{"n_layer": 21, "d_model": 224, "n_head": 4, "n_kv_head": 4, "head_dim": 64, "d_mlp": 896, "vocab_size": 7531, "activation": "tanh_gelu", "norm": "layernorm", "norm_place": "pre", "norm_eps": 1e-06, "positions": "learned", "qk_norm": false, "attn_scale": 0.125, "bias": "all", "tie_embeddings": true, "parallel_block": false, "init": "normal", "init_std_qkv": 0.0334, "init_std_o": 0.0334, "init_std_up": 0.0334, "init_std_down": 0.0334, "optimizer": "muon_variant", "lr": 0.0057, "lr_mult_o": 4.0, "beta1": 0.93, "lr_head": 0.00773, "grad_clip": 1.0, "warmup_steps": 200, "schedule": "wsd", "decay_fraction": 0.844, "decay_shape": "linear", "final_lr_fraction": 0.05, "batch_tokens": 65536, "seq_len": 1024, "doc_mask": false, "train_tokens": 475400000, "steps": 7255, "dataset": "wikipedia_en"}
Each number is 500 + 25 x the weight over its row's rms, rounded and kept within 0 to 999. Layers, rows and columns count from 0. Numbers have three digits each. The size before them is the row's rms in percent of the matrix's.

# layer 13 MLP down (transposed), 896x224, rms 0.0698, rows 333-345, columns 112-223
096:528488492526479498527499484466528512515498528495495512482490567546512492516487490524526474439493485478507492525525496469493487467496549523506491581572484473464491493518484502510503493447460488494498503504483495490522494516516449520485500481511483468506452516509532532493517521496547524489469506473487505494546511509522504506536509499471
086:538506510470483499535524500480528485504452511474525509498528524495498504474487524495527494503554527497486459496514458458469481486511476491499552503482537519487592489499488483521489481494474507516501460481479528440486531476487523472526541540493490513524500516505501479491511502451549512488484481491471518542550519485504512543492518519494
105:513513510469514541506476518492488453465491472489468505505493528522490525460498492522549476486482493477502520514493486465504508456518492554521515500484492504507479496485490516478472490527474516491510492480504511511480485515500499478501507494493500449499476460493521533518491502519462524478487451515484486496480510482442490528458468497506
111:539469506509475492479525459513445494547483545513531478501483468478476519503505483486465485537521497466525582539505499487527482495521491508478468494516509517521575496472491535497495459481511527530531521499472492501497511498512463500508487539489501540478452495504511530488486527503527501467509548500511490524532489479483555509539518526525
094:515496538505496444484493544517538523511508558486506498519484506490472496496442490477464496521509498467508477479526483476525502506487502523520527528470488475484505473545452492524471487493487493495477507443541461502521502511479496476502491510546483527462488492515503456489508475527532557503538495483524532469476504484499449537506538464478
099:507544481477518498523487534520485501496498572534462449492479520465483509500484468446489457510495494486484477517495543494526494510476493458492484491526512515543417466521535533512518522526513500514500501500511488485490484511495478523474511490514504511518441498557500508508497516502484524466538506494494534496493530545544517498499491510496
093:493496485509488512488532503516498481534546465508487494530521493467512471487485518521501439482497489518533518479514523532500489502460534494487477549517498478545518523512505494485518474506542488481502508486489495491520531534466499532485519507510509505487518492495514525448506510526457481517503506524515530521478515515471480493438537491559
097:484472459554492477510518495506446494453517493480492521529475478478494520511474493543539534521531522491524501505479504510436514464517501476471509524498507491523498466520488466517492572480508502457525478531511476484488443490499504515482486510519485513497506429490551466515535526523487499510516507520507486515515483504510544560505516498544
107:503540494532496512493501524515526485479517482503493484522498524489500516523491550470492537514511531508513471530510530501460496508517499440483527459546515547510487472495500470483505484509532491517500494533497541531546493514524497505496471512458520518507505464487482542476476537527467523506498524524535520482477474449501485491490494516519
098:508512465482473485462495487478542461508491455537494479456523504475474550534494490495515491480519490526479448515480507532533528490528492480500493472473477513560465507467499450489476493457520501512575530476501503522493523531591517471540504492444470497532537544516505479482518514523521486509490465515514521519502469510483503517548507531539
103:509472518478537490491533484504517495544482508490499514492498522457484478460534512503534536508482490505491491493514497511468521504516512499523527518521502513526511531479441500521463497547495468465496479515462545478495459559494481488490510491499492464514527492475488478500503460537535482507495452528521503498489502535537499439502496518515
103:500514499521504505483469488498514475540481503480479445508540450485493518483548481496459487529544522522554543502509542533530521532491526488514500497481525488486482522500505508515510478504456512497547515473505470470505521473518512520530483516430539505497454468477499457532472470506495506522489521548457531486548495510513489514454521486484
102:502509493498498497531500516507461512510484510494508472502460473484473451519475499504508560515488458472467479494527488528500521529511503476530514478498561486522516473539465473494481492496518515542483517457534480489496451508582492547461519495502524490510425507511497529505519439498460526459498531535465493473544467502484483480495518527464
# layer 13 MLP up, 896x224, rms 0.117, rows 334-345, columns 112-223
090:489490462476486439507456465528548505534520480500529521509482499521506518470513481491475495467474510520490523503513522501518507498496530448471433522488490548493430490481439533516481522490519521502469518528521531482503467521556491563518494469499468488519504493510505459524478503527459474512484504526507528514503515516483491542504497462508
101:497504487491524519535499506531487482511503520500546479474510470513488487528500481520505504481519513495511495491519500496526530527479500521479520533477515509501492520551499478518507506469519482534523502541538468495482464500478475502523506498506517501529463515509503457479468489491520509525516492531443477512491488538521485517521507465468
105:532532496472522483456572472515510529527488488510543526489490486503469476478484518503503524507527448513490519535473491496491514510500458514487489471452531483501505492481494499465541511487457491494487491493494501515468484487539535509493502480530494497489514507494468469487436519479506486499486509476533461533473509538507498470523529518492
098:478514462500568529439527496502475501494457450569515497492475546496527470482508480504505493520532504510457482530466479486532496506491455493492534479503431503469499477487551465451499507502485541493465525535477501503484532515482542520470481481554502521537500525540503480558432503473482530483509478510461524496485497475511472529493526491504
096:489545509478504507474513479530476473486488476484454555476491508452487503512499527535486536527495475506504487527504489471501502481539449541502497501476463503459470551481492500472500505510508534510530487484528476509468547443520512486480510505503486495497470503477521455492480496503534517461538434523539483520522498498491481532508499407497
098:516506493482469559553517510504538503506494492520529501531509504477510517533496509526473504516499506502468453520456497489456473510475480527525546518476513544514507489494499504501487502478462520532486547472519466538523475468508514489484505530510484466498490497510482524513498506485518483529475480495514492500511445528538548517510508509507
096:506508505496482490489499522485562480549501505513521533471484502501517493462462507480505481508463532510504477490515531459501494493498540500467485531496483438482524488502479497476477492485516518480530487491486506492468489544494442489460507520539532492478524505505435517451476475476501512533540488485516490491503507524513488510520466464435
103:494500535493506495478470474458499476556462484505486502464512505458524518493512497467484536521513487529513511540495466545506521500470493527499506471495509521485480547512513470527478484486515509482533488515532503444465510506493528497497508512511490486515511504518489524526538496531498511463479499501534502508469521505496490503477504458559
095:508517535513475480527529541530504493456502527476487487501496512487481487469492522540484527525473506483548536507522501516507517510453486519509528509501456531473507483518492518507480547527459510477479502491460502483483535510482450510478532460521500520511504453475496492487536502480484488430522504500520498458484516521515540501480452490499
100:474537536524535477515545530477509506489508500511500530513515428506497464534531493523540531485504531475488487529473491505489516473526529479484523481536497482495512535527540477430471500504481515536470477501565502522449522474467494483492537525515483541497454444467466486468506455480508498492479514523490514480503485510513519478492487502499
101:521532508501564477528516516538440478560493482517496464527532505486486511437517538441454485521536566476518489457505477526517515476544513544500510473511539501525482495467536476508489494489458512502528552531487530486473506538499494473508451476535506526496470502478496505471519520478527485490450491540526515512523464463531491498518476490465
105:499466509441481514452482510517430541503485495525519551487535447493456507516526528488496523512514510481517537509443513488517480518521472457469513499515542538465500514535492498490507506512554478466474481482493506524488491530519499529541491511535519493497542481531472502484494521498514507523499485510479463468467509535474540483481505442529